config.yaml
n_layer: 23
d_model: 256
n_head: 4
n_kv_head: 4
head_dim: 64
d_mlp: 1024
vocab_size: 512
activation: "relu"
norm: "layernorm"
norm_place: "pre"
norm_eps: 1e-05
positions: "learned"
qk_norm: false
attn_scale: 0.125
bias: "qkv"
tie_embeddings: true
parallel_block: false
init: "normal"
init_std_qkv: 0.0236
init_std_o: 0.0236
init_std_up: 0.0236
init_std_down: 0.0236
optimizer: "soap_variant"
lr: 0.00501
beta1: 0.95
beta2: 0.98
weight_decay: 0.086
lr_head: 0.00779
grad_clip: 1.0
warmup_steps: 200
schedule: "wsd"
decay_fraction: 0.901
decay_shape: "linear"
final_lr_fraction: 0.0
batch_tokens: 131072
seq_len: 512
doc_mask: true
train_tokens: 508300000
steps: 3879
dataset: "wikipedia_en"
Each number is 128 + 32 x the weight over its row's rms, rounded and kept within 0 to 255. Layers, rows and columns count from 0. Numbers have three digits each. The size before them is the row's rms in percent of the matrix's.

# layer 20 attention value, 256x256, rms 0.142, rows 172-255, columns 128-159
106:108108145130088148134136115176164109136168124179115124108163174151163123140148123117103145107170
096:224127194156133120131126083114108190083112153157146116115097098103103147107150118132106077122080
096:142189140131131091127146148104151133149163160096105145153190170134115156112131190137072120126157
099:084092113114163073152120048179173096154111127172136121082098133177090083073166142103129133171115
096:083092121161164131118102074129155174107142148122182151174114179098114106118134135167106085100109
099:126176162120076150097138113086232137112097118128076204149127092142163105153141123083179099172135
103:112150124105121083134169142123087082121096133095156148123177177158082121120128076133125127165108
100:069131114154171107124101124131144143131069134131183122103145129146131142148178095149115127179089
097:131105168100143125112108127133168102181136145127088150186127163127124157123128106148145143091130
094:091133095120129116139119177110178169117213136104168105157131124142102056140129116204162183113126
107:142104111168154098093103115061123162073096134134131103111166151093121140110106146184047136087139
096:123122098154100111112109151144084100116148069124113138130095105126122187122072129074117136115133
096:139101101215106209123111136143131157143167174142109143126101162120118110114091115126150113122140
098:150160105180105179123077128133129182139122135136140146127091086152169143050160102220104109193129
095:180165121114162127088133095126117106088050132103049134142128159191116109084152129128116124134138
105:178129183125126145125127157113163125119166098179150115076101111089097066151095153113191120099115
095:166112109115141103093120124119154179074149149078111111177108092135121153130137124135119079164119
085:131057136103163113109134164131152185180147075154130106119189155157058124120155114112146163142059
097:155110131122137095124137074177110142133124097157087112128156139081086178115151071113149179136160
097:175116154144128125116167135115110144151131121123151165153162161100111115079106133167125167128135
097:139159137133172137128091130119081139132154137099119107156097129123143147123137136075088166165088
095:128114149171171144125106140105138132121136098195116175125055160155178130149054081122168123037125
103:117137119196083104131104137086109103094032170137168138170081091141173076141075198101094152126136
099:144104073149089062137122171101140157022150100133152142111196090156117140146117132105089134126186
097:093115096156123125111139142043147113113126095087087075103111072096153119113129095081156111202183
098:115097092128106093122102129191154105090170178144096115110144173174106161125151135176120144062090
096:131184130116176129119163107140158161126109137122149141118124103120193114139058145099150130091139
111:087110117088136112146068078192122160165163111077139098102127106115135126099144100097144142070120
102:142085125068149133153116161103205133147074153116039123129152166158198132112113137100158100085093
104:115102175130073084103124109133111067122140090173151122181128130184094131131108109117106138166195
100:146142178085141173090148117162074149115140098144112199129090127139145195152154114120057116180106
110:149100157109104134162128148201121114123116133146160095075131102068104073204182081161094121151117
095:189134084142108108113075139144120117127137118119114114130121141132165166073122074167127125124087
101:140073142108148119114185115114098090166143132152101120119097146119138159091123107113137089060135
097:141106143108121189167119120188098102099163139082176166102166128165097120122194205147138177151133
100:117140158156149107135148060107149135098097118155160091190081127165095170148181177114128144140148
100:126135162131102198125135137162089124084139106098122140153136109125089105113074065217129123109070
090:098162145127122156136082123130162167133116103146140150115167121135119136119142113177133105103063
107:144119068130145124134079127111164201103125142087119176107101123182138157120123174120150145111132
096:141171100153098138110118167086092093109117088124146130118148073117109133112116206146120111153143
103:153123103148134128130168161125067164172103183113038251168120077136107112138118134128106137155090
102:090113133112140089176113158111096155172137144113219205124109159129157200121112142132114132107185
099:131114071191156135081105151135110156101107089120142125174130108147174136167143161177179099191098
102:161170165066097095146117156113097211137075128113111116117090139097125124073133166152139091132100
104:146111142085088176127091113113098118123130068192119139046157146119133117118118163080122117228101
104:083151103158145164114146169174127113182150101136152139159128142115145117187122184146147099130120
097:186129077120183101139134095197117096137135175088102073121132163140171124123088135122041135143120
102:134100164085157143155129132110180100152122107138155124094133149101137155118177128135080153086076
094:167192114158119160138140146113142149134130156131172111126118082036144165164167082156170090105108
100:147106176117180099147132147103112158173111115109156129177098154119086142143106140137132155113085
105:151146018140149148162159117096155150182116106143077087123126131117094151110107152124127094092168
101:213062093170155104157121153194187144110134138157087145206101080123126145124149183084135137133173
097:145147125128140123115116093120162151167133131118110143200133177154145084106121087076084179098116
091:160133142118105133101119110121102120088079195112072112098069079133102147108145038096124134171148
096:113094168143098146133064133127203139115158165071079168145117129187136166097146113171114085141114
106:124118070139121115138214139130135142071114169085100139149213140226090134051142153136093024128151
101:136087116113100078106091060123166093102167076122136121172162141139164110120124117067158129188150
091:187099165184135117076100164179143073105162144095096160112124084107119092107164137144070127177170
107:128088167042085114120131056148124139130083134145109135073108121158156139132134126104104114167182
097:129100103121090126097118171154133153112147067244104119124128132160085123146171085127135105129213
109:130152141129113143129122094119158083168132086116102146105170106104164144121149127104128098084136
104:123167152087146099117186161127131179074156155133087063108080096124126104141131137117089149119158
090:169108143113162142123137080153142138121101122104179162159113166097181142107124123102144140136067
096:065160078120121117073113143087125112120088083178176138110193142173133155097121108155140114143153
103:142145128139103128146107134166111079122108116114086196115074108153106126122121102100158119155125
099:150113141102173163101110121100159100120193086138208156132126162072120096120161119164115130138156
103:121110104158104095118135101141134109110090142124120118126176181134142137100146150101105159154101
099:099223158115119138109112119150141112155139073149119076131108102087145095145117080044165149182120
097:135138092117127171140071123070147145133107155106115122151131149094084074166166079111176177094110
100:127144180109120039158112114125141155112135104124180053125087179126115136014148172134112151164156
099:159119088169158118134104118147159085140130096146146100142119167085160112082113140085103151101157
102:127091141099160157119172062110119148082115108115132132105127121161141088150150123138106155132138
104:103194147122167114129094109168080121135158106050165173136167074127150104129093124119206113145186
102:177124137100140143160104087129137133145124131102127110140192179113152107121100077124145130177133
105:162136096095172097088110082107116121148097129136194176164040141108167156100129111140133113115106
097:155112130105113154140158108131091131090107152123163088083130173183118169110100092127175141115127
097:167113121140190149132077149138103095165065150131101130089081124194138121130129125137089137153096
099:118199133136108156123116182149157097174194096078096126111104154115122132109148123173170141144052
096:115105113128138156117095134135096160078119118132094164109128137153074139155121167159146144170119
099:101032153124109081138129117135104166100129111137129142189124148108149163175181096114103108128165
099:108157129142155131135096129094110105139102183095185150148110208122141110118118148132135092036115
100:103059115137143164166110148125096126083138127135179129072159083092131124122079140156135118102133
098:134160189085173130128173077179113197164159138155073133140099117107168138160096142143098158124142
100:137127107130143201156077127171160143132155149146139165147179172137088097142117098139064070101111
# layer 20 attention output (transposed), 256x256, rms 0.134, rows 172-255, columns 128-159
106:107121098137132161112081163106110132152116162170068169170081124107094180101079135146099087160053
099:152154152150111149070117212135135081074110146197104103110113151124158095166200147120157163195059
094:066139158133113145076163164122167150106106180109213136140128129055154112083130127118158150124128
106:129111078113121148108134124138123181155102118088115147112149159201170149193155109157120112117140
099:062090112085117177045153173151175116113126105059130122117160146140078146169136194121144121177148
108:104152121150155117094092122199161164062130098116120145145088098086155069077106132126111129097121
101:153121106157160138102095074046120153059173172134118161115082125142108079147054114099072114094116
101:105128088121072121109113142084120176164131092133060162141155130187124140160094170181143098091157
094:199079168175131126108171219135108152129205079142112126193082078101094141146170074161095171088115
096:124156194141096084096125135111143140137114083124093167195186123164136086092158108136178188120168
108:126167117189115131088110123176148097192151149168171146113079143156163139157137109092127116153109
101:170111085122177100148098088156108173079106123170114152103172129124132064174163144193155125187073
099:137145080067126149099129121127137063166089098149135103148132085121145103144070148109100129122150
101:098094129119200112132104157145125094163103102098096138086137162076114113133080122120096117154164
100:150115141124079111187163190125164152139102127131129103097096069119152172093155094126146109122140
106:081109123156167132105109111122090133168119172129139125141115075080124200184118135130097127159105
098:133094191148138123128135125104099225148095109138136106108139190134151104145143169133150137110184
091:129155150110144120126152071079096142143086126098052147095166066180136137203178055142129142134189
097:128096149104142170125149084067162118116092134117127159089109149088162113093141113162128133091129
097:118122103132139132130118165113156135081164180128147133105149046151165174131125113132094109126137
093:123130144080101177089148115127150156133103143162078103135148095124143156109134136179156113123116
089:150159133120170131054149164117138080193123155134139107148162104116064096168151123147152125204121
095:210087111091170145143136135152104185175160115075107097147145128140074156111153102150176124124134
096:137145119177175194137066100115086152193196169143082040086143131093045159081144107072110129189075
090:121108130106165126171095176118080123189112093121126086148095151168151149153154101158105145101103
093:134139188154112141145111101105115200170102151174121137090106079097120115095125208148149126181125
093:100082158149097131170117144085130128099160115093177080176135103130096134139164108119114160090086
096:124111141169089142167134107173126134075088175160130131147152154160096125111097184036168112117084
095:107180169080090086156127124156133075124166176135175154072129039131100187188211118104185098111161
097:113155102106201177137215152113124171138137078097145041042128074111149090102166120105141129136145
096:054123143154137158116154115114156089168075141114109098131130107141133105100091159171163120168134
098:122125105120189077106066092104120119174190162165120177174150177131152150080115113070151108118147
091:140150114149201153077125098129153162129138172109138112127103114122183121213167205123166109200085
091:084171157142109082141181097106140171100109125145188127138105129169104123124124124132132152129085
095:157179116158105142096100136079150201128136110166094151121107121135173134127092136113114085096134
094:186132110113057185173182168152144154169160089150138121154126109143184113141107070096094102111122
094:136139167113168100199173194115118116167130091171113126114111114149134141104141190115144117083175
086:123126141077141079189119115086102118127127176099084185086134152138138150149118171134134167125166
099:145152119159096103103089138150103097121074132153127148142131133102143097160114139104137088105161
091:069136086129131143203123137106126161105129150142066051154113167103137189124064112120179152121160
098:077143140109113147089093104173127149134117088097158153143223157108140128214079099122156123089126
094:129117110111053141168170099125114164069083100108108087116064039087145116143193089161163132114149
095:128165177078098122090115123148102108197159142110101084124044107082089137095137089090111165090077
096:114125145140207146045202117192175132149178117137140163158129147208107080064139068088096151085113
099:106164084224145079134141132126146160193096146165107123174097147124090135147081156147170134116163
093:170145151138149063040146097094169147155145131117170112129149124056087096091134128139092114121130
091:105063146203125134104102139115200140155142147096139198085112132089150118118111128094193118176129
091:106117181164055109127137137136128115132156177133150141143131120161122086088187120107182136150173
093:173108150111132124220137114157114142145152061117110133159164093178113110131103150135089182107138
093:118143161116067084134115189070130065094162115117089101126113116144174101160103090173120083086129
094:101078184117114165120076092149173104123084142173230196154056171147141127167140070129127188112122
092:143145133132134188084169143032089093119094130140105173070154119102104133153122087136124192108132
089:138137151133134139123099106114125150113083175142150086108171140143147149101095131163172150094105
086:123141119124221107127156122168152121135166109110116134100182173124187090165164133104164168152079
092:127133100135109108138154117113091157167165116150163109085138139178126100151131125122149147131157
096:092114085118123120173123128102109119144100099144172185095094153018175098131103068144127190179057
095:154171161116098141175146191108053190148166144141143107117121173114113107126184083175106141089101
090:109152145123100125062121106098143132180124099141149096123192113102125150076142136122140165212087
096:110168106178148115098116124149113124094192132095158157128146130127105133124174137076171147167108
088:150182093119163139101146136123095048199090156146124120168169104151125140113131173140175171165167
100:152154208122135166125145125122119109059138098200140131091125157132161155114110197191141126135107
096:169082076155181051110166118113113110147078097161128144140140136131172127139136141088146111089099
086:114151110167135117153125144105151164090186054151072134161125166167070140143092167115134136128171
092:164092159162132097147163109187117147123169143099154138130052136108130132164138136125113152108121
098:133152098156109128104139162156158146125155100150117120107150201127124086215129140126125119068102
093:112124121129139146120135118074065098097113171116028152112138111105160092122089157100159111117114
093:150152133113147131166125149119157122127078176082155148105129142108136168199085080131133076128146
091:088135121126211100050125095106125113107095090077118153068147091145102153149116164171122084081124
093:126113204100142119059116148125083103156144161150130154143148151140161152074104215090108092082154
097:173179156149133126094138123062116095135096162134125158137149137088185095127065091070098152129115
090:125081158085120105145128137176118077129061105140129076090148092098093105174137124137130135152171
089:102154135153067133109099112142170129130144095132113139129097123106098152090122074133120108180133
098:132139055109112133183136119102146122111145151150138105131169138095071137104115160153116117117121
096:175132121140111167169141162149134072127104147137144162123115140143136133121079179135081101113101
092:138162071115108083052164155138102091146138124070115107107124167178092146109138138124133172124169
091:073170133124122132104107110121150146136141148149128134172114112142136100176146153148115110149157
093:148154097149144119101124211112165114111154099139146109132188169120114113110111132061179157127135
094:069155147122133140147158089128106181115089126202134079150141060162125140142122193140098147150122
088:141119105110121098146130122136158070180150157160111140153096188112148096102076167103156103139148
088:138172131107124101077110103097140057185136135108162104108118127115100100116122139124133138113111
090:150158215115173120165129098134097115149183106098099130148161098079175100168166122130117136109144
088:118134052101063118139101120135148094146134143188128148187122157109144117154147122149124075116102
095:139058146142102193095107134046123080121112117107158127113074065161106123149164134027138061131103
090:136173119109099121146115098130100087164105122178110141054101158116207119110107129174189147102129
# layer 20 attention query, 256x256, rms 0.128, rows 192-255, columns 128-159
109:078126091130138086104114119137144159161139130211082136139137142145101151126162117147122168125216
103:203175149117106135114165157141176182144110097145191109117139138112186139152091109103143143053115
101:102168113108121173120096130127169133187106089124083135150078127108174161182101161222162138170104
101:108174114155137160169179194081083122099128142104138089109116182141150166119120187140092090132140
106:155146091126157100189177102132126170138167138111127089156156112106134159107109087118085126179069
109:068147134132135147119109138059111143094090126085134088116090116143127117091131157046111130103106
106:150075165109106096130108148140137113180177110078149111151122141158071122107126153172100154151124
104:097126179150108183122150146069103055161142099140179131148108092132115123127102096048197135129207
100:115150121143147094187115114105145075158081124112149171135145106154150100156136106120089103108137
102:140073107140077117152090150171087092123101144144201113093134141111080137180111139126111139139115
104:108150151141116163099134042149152121132200142124121053147133144179137143117121160154152112136092
098:143136144106117147095122120104166172113130155146166134148114128127157103097119179106152135105123
100:172165106129111166133156139138131082145120130170117163149140058181142147167125154110157187076089
101:085115133071169146126109069122131142125141131141145123195101082104133162123151151101091139157119
103:099141051127097171137105168102122123160115159076137152119082175137140136128159174171116159120146
100:127149182159164136142152196096174119095045143149141079063128122152163197140109157149114154157124
107:155132157112110131151117082160114124102171174138060112127133120158152116084193150071103074119144
101:111184087036115161170139161130082141083165123108111157102150134114117122119114109166126106133120
101:122135126089153120181183147183103101147155109074131195131083066102102088146201124131177162129075
103:087102104131154103089127158043152115191092150106123112123193129116111146084157144192145124091109
100:114144074125158113118115108129180130094136115117126119132186087125129128102135190161167085096167
104:147144155100142152135112082054138172097093117095144110117083121115117136159189153096065132109137
104:131117129127149076121149115146101195132140116169063130175106111161124131122112129125110174155179
101:149162093077121103193134132092148129136103141166161114116177157145118235051147133122112110161051
104:101165129193146097046107110122213119162161106138144120156096162148080126137129153127143034125150
101:129133149126096144135139157151149149098103101142131105135086093164128226145128118129122079127173
107:174101149107109127127158099114108113134108140136148130163129145110111175141176071183141149179145
106:138083192074121177104100107192096129152152139146125166188145180216130068185159142151153133124140
112:076136148119081086167109028156129091105155136167120132170154095129172051104124124091120111143102
105:117048194155115103108124142111126182084165063209034095106152121125096110127155112093140077066139
099:173120139113139123118135120104128083086147171130138101072155156164138121184159117131155150099086
107:145120103122164160158136064151125112074112132131148150117161161172147127195145189119114188099170
097:158162089152137102099129141226058152088132099162113079088142103142174140117129146147121147094071
097:124159139152141115112187180152121155142093083117195090158106151153148126154066150106123096174141
102:115136114091171159132104104131110191159123170144151144113154173093099142153103100127119116131156
104:106141118128110167158123138129150096143088154115104169203120111094127134175127150125170085181169
104:063098111084089180145082119092140117129168110104104183158165148120097174143137098127154078095115
104:133126126140139103167173149113096151127129156159057196083094131125169129068089119113144076145198
101:124198103162192135138105082184073171125068175095103155115105099135167128106106059144139098118126
107:145104180140122112138135126078182118147102169077179118150161234161111080085090088096119137112173
099:141109187108165135170159106096147114093118109108097118125118070157123081113177157165072119125102
110:156125100181163110144221118130144105125111111203124135105134108213177121165129106151058108132111
107:180126151160082118170147138156129117123176211164206144055118078113095101152202153170117148187102
101:155109115102124145144124124150107117185072138139169136167092150165134124105134147101112075172139
109:077081159107109131128156134097119076111171171174080166115105098166128123120094100138137148099089
103:127178102136156132124153113164127138171108136119099142114137115111111098140076180095125111150168
106:114165144158134097162162070103151177164146136141092129184112109150123093123140187157176126135139
104:139127116078164167129051099118133109140120130171140140163127145101143138088151123110160098117201
108:117138176142096112086112116155138150146099157104135083111108093093112148123100077160167086043159
108:141142132154116112090083165157175154116042141159051085146107107137129147136150078146166137161129
107:149123100180161076139112089049136130110129121147161111194161128121139111132119144141168154122125
101:168147129130118180122107177124087122128139185134107142074125109136179173153137109110173135172153
104:055160146086110070185096140158136136111122129133166143106137095128099111121118120083083105104133
105:112221111076112094134112099151173168138134122162177127072152135102126125151096144178115094129161
107:153164080117178104127180151112082046157099155145095156112090145117144138152116150098116150121083
103:130121142152116168160114159159064155154171107142100147130130142121152113125068154113129039107050
106:140104123091179123137111148125129165132152126131157104070063104134153111156079106100137173132108
106:104105125120136131122125141085108135167109163158162143111099139153131200075174074130098130119121
106:141086143143181142144153116123143123109156130156204110139151148126085122165154135143133097101145
105:106103127144159099128128180104080106177092179058138165206115209105139185132179094150125115092099
101:167158176127066155120171108118101145125173160144145066168090154135137121139146147148096095144140
108:081161150159079130092130139188078141146094165103125136181171138160101092112137190121154178185090
107:077106172188119124149112151166187157171155157086102110126096077150122184137105209151155090106124
104:093096108103131071179067125156140103164090142123149109138129152147116162087073130146124084125095
# layer 20 attention key, 256x256, rms 0.131, rows 192-255, columns 128-159
110:158166111158149080090191108157131147080136099100141152146160103105099169161096116127138108171179
104:084140162144154193114090128111136099105108159117173128199168148159126112141106153113157157105162
107:126160135180140128110135152145148075090144041127078121161138110074148115138179140162162146159141
105:122100087133128151158122121116161110176153089166124053081098143078195129116136156179100167128140
105:171160085068131111197157113110154187180088090155124129136128159114077153147130155098132145173057
111:134150169118106144104070134094171137147112146109116109107111110066187103084073142063152106093095
107:141117139103146165091136124168135149202131129090107097137114097131104077123138155117092182085138
111:117102127097117183106128079075082115150112141154200155146095168066182111160142116078170122120136
105:113183134134106077166134116166109084161129116112113165075173119152130149100145166149124135137107
107:113146129089107148109091147094164130113102154199172105135145126128101111161113141146102207149155
105:161121159119143138066136137170173070150177104164112069131083162124132190128103142128150097159054
104:121090142104113178074070107101174139129188195088118180110106177098176089128093155146166078166141
103:144128139154075144159115123100149077080102170133187148095104074106113147127174109124150175090133
107:190132133034168145171149142120167161172121142165033122154146050118147145130109095076137100163136
104:120114029057132112142164163092178088080120124132153104153103171179150105138084089129138151104177
102:176019184188125131120154082096135125099111123137151131147104119149188206147106189134110151112137
111:158109144147123088094058111148130121077168101133125136148172104104059103126115154097106101133122
107:128126119094153058132098148150111123119144129119125164136163085119177115080100127152193146173111
104:103126137110145102125129116181100119168189127056140149178139078123142084136163120052155157087078
108:105142143115152092084118149098151122175138119094121099106148096119098147151176175123122060073093
103:209145106073195085126128119152125150141080112080137134105160134125132118157145161119144119067148
104:155082096109134140119179061172080156126150110092172118087121091074130115138170109110134146072108
104:124107134173133133121146086146158216101132122142087127115177125140098110157120085184179189078145
104:129139093107187122180157146164157121114092134124184084103117147128165069105143153062115092147086
105:104177092177128156101107164096146083162160163114143125131132089104071115189108181124119075069133
101:120097114118086052143178154179169101160143129133115119118152116176120146193112105166153080117153
108:084121103146102113117123132139166134083114112142149128160141110130062162162145120152156108113168
107:111162157131042146114110110128112099128116187145124148183116168172151101134137121190108119142114
106:095073189113153099184155046125151101154131126120160131103151083212134163098074118127066153145159
109:157101146057141083083146094115155160078130075180081122087147115115110105144222177158124072112132
105:186164100115128112089142133156074121125140115159142104135091152162138089181146144135144162080103
112:129164115132182118094112192131097052096123123178175182111160128149178149196180122109091098120192
103:183136118064114150104139126149089111113135115122131111104079126134126124067198179141127104142089
101:085139114167114133127139176134131180166112104084132154175084170159156084128118147163104082133109
109:134168086102125122114075101174184133099141150146100186105159161129163167140130071131176122164138
108:135080159120100121147105147082144120181072181127169150165040060077128129088101108103143075133159
106:034104130126124113112142128103128177103135150124172113179162138104094097154144194172076050085137
107:139140194112084079125109087108129091122159133179114165114165150123166090130152129118199167159135
105:136169134149135100152148104125111134097162125108143121120142131167128175161104071175099126056141
107:168152098059172118132093129080127100149182063145068115177163120183111135125138111134179151091141
099:096164170067068143210143090111136143125101072111119112149164110131137082087113134085086141100087
113:113184114139188134166086120142125169088092149089083186126109096120111128138153145112099129156122
106:137110117123113112139147149108105091115153067145163133136157134180158057122132069144111108152139
106:095116152112142150134143106067140117146142120110147149140101106179077108079137149112124116151145
112:101089156133140140095137074116085092085098096130112158062102151148120116131130099127198114152105
107:143079103144123144125143153157150115124106076111144138145139129120132133110140220149090113125160
109:109179189215111160119143129199167131175138157153116149109112110160090156121076144147099103101095
106:138115134119127118098075080156141160131071126150155100121124166107123079121095161147104103172206
109:140047146104081162143142121167086165128188159115174130117135135097109176101076111175177114092187
107:123105177152111125093093125036102176099102180102105093169131187042093123203110134146177114108117
107:107080093170191080127075110110133175130167152130174092082161156178119092125147114138148111134155
101:105101063145122092106158121121119162151098129107096122061158154162143103132097107125137139131132
108:137124178097161123153143072154163145096061112114133119061110129130141136118137097119110080182158
109:092133113116095097151148177067128131154129088121111116108092094120060158115138173204125126153175
109:154125148092167108103155129082088130133125170114102122105125111108093151111126154106118166156093
105:123128126210107132149127039182116139124147128096089084110108165109160138136134132146188102140098
108:088064144100101142090113112149139104146177127093153112107077185143168128156113155086161116127138
103:161079121097109138144175158056076148176073131157132123102121107162147102116112095161175149123133
105:103134110159148139131133116142138140119078082140149143122099110072110086115130142161135177135083
112:127164149175200122107132126118135132141105129087117177121106178181166208105110090103110112167101
104:135130089108103107156137140147091130117132148198098173141112108163129077179152137201108045102093
113:160148076095091132108145149153091094116125136110168166180145160144044151121092082153104171094093
110:121144144149097085163155083112099133138133104117087123142102135074105112157149136086110115079118
105:118146175156144130193143178137127131156185109108146146113134064170141041146122147136124106104136
# layer 20 MLP up, 1024x256, rms 0.157, rows 0-57, columns 128-159
092:113129152177092174123123122143149108127110172101113130110115164153125105101109091107122143106145
101:124192157154158124120143123188062183015152116137116105102102121171178127137139130128128127060179
093:137110114107104121122157127103141127110140155061132095099082152149122123077137166137141100150123
100:082122143092177137110150119168131147097094123168111122136139142109179156143167163133073185094096
099:152075108158120141108066111107092129128179147138163112103126118155117138105133134097100031102117
097:097147098119152160198149111119169100089025178086123126099145108113129097135137084161174120148117
097:058160086072160104115167140110105200124162154107080126135106150047101157135100134140131096147107
100:138129153125100138134112080092131107163134171169074087148157154110153003092104135161188117121097
097:113143136129125089111132144102192148066140106085139140134087118172204149136077139065143134143119
096:131100059130116121196142103194128136197115143151135133128154130113145117133183119167120131146097
099:158139198123126144100145087168118144061112101091125107079060222151145100090060105144130085107165
101:093094140117103166138151098145140074074132124054130145135178072146128124150111179137084107071160
100:073160098109134099152122128117100076154093101120192142069164102103158139124133099126092144170188
095:114137100122125134131122136129170113115116121129103086124121162115095055135130101187168015147084
104:161130194112093132188133149072098176150098166172130087154131138112173159176144169099111150087231
105:092133111154059175129156139139130158111163068086074082115137146197084117131161069105122184099107
101:132110096162130147058144177091081144149074073129162171076128090109140168090108164093161101180129
095:165139112102064160140119102136134133127125147153153122176176157102095103075111106163155062068169
104:074143097087105099119136036148122167118148112103125107088148129052136164137127166180187129129171
107:157140105156117134099119118184116133161154114109085052126104076109118112108078094088103125106165
100:141147093144147165170173126146093113165144162136151112083118122089129078153142123107138161124162
096:142108176135145100154137075086092132118098129088153161194120090138068109132123112165132087091111
101:141109117126194111135084139130159121097190124119151151151112093179129119133143196094114115128164
099:167120165092089168152089162182157150031170091185137056148112127097066173157156143132079128112115
098:160087105102179135116142110142189158112168131095115150095157117120108138103141061112110148111189
091:160064089145106111183099157104200091148123153114120115138099131136117222103119149148134110171162
101:155100118168147167105184148138161149162185104082115056102174178130075114156157128112088131144100
109:119195129195055063077124088113145140126189077164138072137123150101134088171145136077093150136175
101:150139158069158118153056161088135138145136097071101115126125178198209170110137157114131154100162
089:159131143137094127098112206100142145121163101120153123131120077119113131125182119151105108133146
103:107072111180072101128138138152132098195150107118097151090087113164126200121131090156162156101135
093:111154156142219090099195136132134152115141140151160105144136080131162154213237125185128139150143
097:121177122165155053094110122120096102153180080138187132094131121108079132156177138143095105118154
098:104154164095128134101105119116081089125058152181100111067162158114121152178068186121090081083156
102:112132148099175121103118086148109176143193130114134139096117132105116123162182118136167115087132
107:138106108180155200184165165151134143050129096170155102141156179112115062104094125132125103138123
097:181084090074091094087168179078073105179132132136169109135116180191142099126153068130100157136153
103:088147197120129141166158114099242060140123134133081168139093152158167086064104126087193157159116
101:081159147124206163127140067065085152215146167179150113107106120132179147107159075111091156062188
094:141113112164128161109088129078138158149136088141121084145173097091113131108111121175149097127102
100:101103112108060118111126157144101118099119096153110163150115103151117148165100136128175074177136
099:080102136117133148151101197083169120113202160118144129141147100088121136107081142100140086120119
103:128104171119097095106121139116137143184148052193165117155082079172122163125099168089154080171140
102:194095136112131094116158101123157126122143108149130178108212172131108162086117114172123098120117
099:081073161157095140108111141159153139113124135134138147152115143131196086138102095176130110136078
111:177096165103082135147110109138151142139203104065092165139142158146128111112075159170112137081123
105:051070133158158079152107100123099137175106180158144141187126141129138127126163087109136111133192
107:117195074135120138111173161116065130054164189157126139127054102144129102153101152143138147106148
097:105093169150122089082129124079126072124147162118094164111082175094167126107091108126120145105112
099:147177140102136147120121131131099125153159065148151101131123082077087171108124115109105172193083
102:147132105084174184138193126152105122165092097156139156140076149117119093094117113132107121080114
095:163107180176160157111162141142115107146186111088143135096197088157117108130174155091150049079103
099:114149164076144126081103152160117104129075106142167106162139135107112150084098113080161175170125
104:146132126156165152123146140065124183113171159066147129085195127136114136128108192101120131088146
100:128125135156133152099187130083115139111135049156163095153133170163095162137088152112053126167153
098:146128145127132092111149132167131137118154138133198141096100070085147181123199088155169170159147
092:172128160087098095130127187097153142189066147132154150087123151123104183111170128148136098056120
093:124101182145159133082122142149128132158159081149115088184120132100156116146127141095153114149153
# layer 20 MLP down (transposed), 1024x256, rms 0.166, rows 0-56, columns 128-159
093:119124141136070146109102091136114161079118167126173161119142103183174169114134141165110151141137
106:128084132072095119090175100170177124146132139074113078148170136150167102163173141143191061169176
093:093112115158093137120103171110124110163132058131113107160132100143090088166135169202116166189161
103:104142160084133131146139147161063115128144133179112060091122109101107102175104110132186122147098
100:155098126117162110122131111137180137188185177128071073165115143112125183081092167155149122141134
095:203165109117142114072092127112196101152135171164126111098093106123156098098087121129178106120170
095:102125141104064151147108142175149096179119161106142108140192146239085155091099152174091142089130
103:144083124133110060149095134170097152109123138153211142095119132163169128133137069128088070093134
096:120128119115106059000092115092101100131169108112082112119134120162140095141196109124131111142149
097:118120101116170143158121107112122148119143065121106134067141082094143168106105089108091146139154
102:112155096110166137081163119093130136103122141102136130125151149165095106152172100120122143123209
101:099125067157107204138087102162130127089153117124056139155132135119122118133155093100100114184109
108:126102129131172167112138082140120074150114138098105157112104156204100122134073213146155096100100
095:134154173121128151143083166157138060100130125193144113051088158174123170140173081153092173125132
100:149145129131176100153127134145144114111086103153126177132144115122104071125128162165118150124139
099:146171111103203127128098135032089133141085136148106198129147083153075144158143154172116094122156
094:102132110121141139055108182154105094224185128102074130130147114094102106129134107110084111140109
096:132126143162114101085109090115120123141138129137163064110116161170090120138172081136103150113125
102:120152137137110127149105053049094091094091112130170138191137110102145088181112127121173183137120
116:175071065120167115155114067137116088116162110121120139121157141139138131108108135137121139133114
104:104098144107062126107104106086139157082083185173152178111151150130063150150148160116110134141150
097:160150194181124130110132157136145118134153149130134136164136172065184114133153135115146124114093
101:140094174129121120137068140172133148141114197163133122092133109122087138079144157073125163128104
105:132135177076147093165145117064151078125131127087151123130143104118098169139159122130136082097131
101:165114164149094127099169122127125113140095159095184110180161122187106079182102104107102155181160
101:028115136180134049123115133132195105112135140112141125097118142174089099095129089139091116129032
098:132125097068114125163029135137114118121114111121126136136185108114149170092106152149149108111098
110:176104148126111087131137139112168172187140130152124042133090162142145039165071111108128096158163
092:144118100093139154077110127105153087066133125139101127165121148169145136137093092160141172139144
094:136135132121150141113125131088112113196097096109106168100146095130126117080058145097095108137138
100:141130099094109099161172131130091113114090112152163107146055166159150168150072178140135137127102
095:179124193144076114059094085121107076132125188172110131153124170049127155183159126123124150181093
099:132145123148142119155132132148067039115131125151052146124178124088116086125097134134161202124115
091:143105121126175134094119151163153121150104167132083100112176172104116120071138083142176097158155
098:154107061140087156121088112120151159133089097155128159134116109124054125152197157141161141169188
104:151117146139113118202070115160097095151093127096170129023184119106130124131110112092129095118129
104:153140172170108150099131124132099093110158187124009128094098105138129138124109153144098078123137
103:151069157126123114109089103181119088158062207171134155151127145109111164166078127123113111143130
100:163122107086100135009097114107108145173072156097137097166145116157180141124126133072106162156121
096:120156144118088161175111119122134118117166141046073132089130138144145142086187159115133144114112
102:104166107117108118076191094145183124127095162113122146161132174145105072134162142065158154128138
101:090192097130088069114140067139119153108106155148180115111113075129145179168158179137166133128166
099:173119093168164145094102117097158097124139174111130118113126134093132094086179144155154105163088
103:127130096149106117072227107117119134176113151152127191120103112101098135129079138086129077071136
095:131065148056133147122146147163095159173105163193176036104147108128120153143119125125153130142110
084:124136167084087146112119081107117121161081152095115139145080055139168180075124107132126139102128
102:115135166098132134122104097151123126091105160166110133137126134161121200148098129083102145126171
101:070124145083106103073170132098168114105042168120110122112130159145139108199104069077131183125111
096:181130142165156077130126214080095106207135117192117100096093096073135149208144127136119135119109
098:153119139096143158095127149150155113101189113133148132149141148082133149111131099164119118083111
100:140146201089122150040077137113103154157135129123161107148162161195158165154096129123115093126148
094:165132126196136117076105133164162096173086169164124135178109099188127149150157148149103108144133
090:099152138191124117000160118118135112153144146116161144104076121187073125096218148179055044129158
100:083110100091088131189107120130051116132128139122136095169159108134185076189107119074159143174095
097:147143161149156147067120195113132133186106126065125128108108168213109146132121104135129051109081
100:128114129087119085164120125034151121081150118118147156153188129115151111150188156183087089132112
094:094097129157124134000174093154110117122140133135135164129115123158151104087146120170177161122157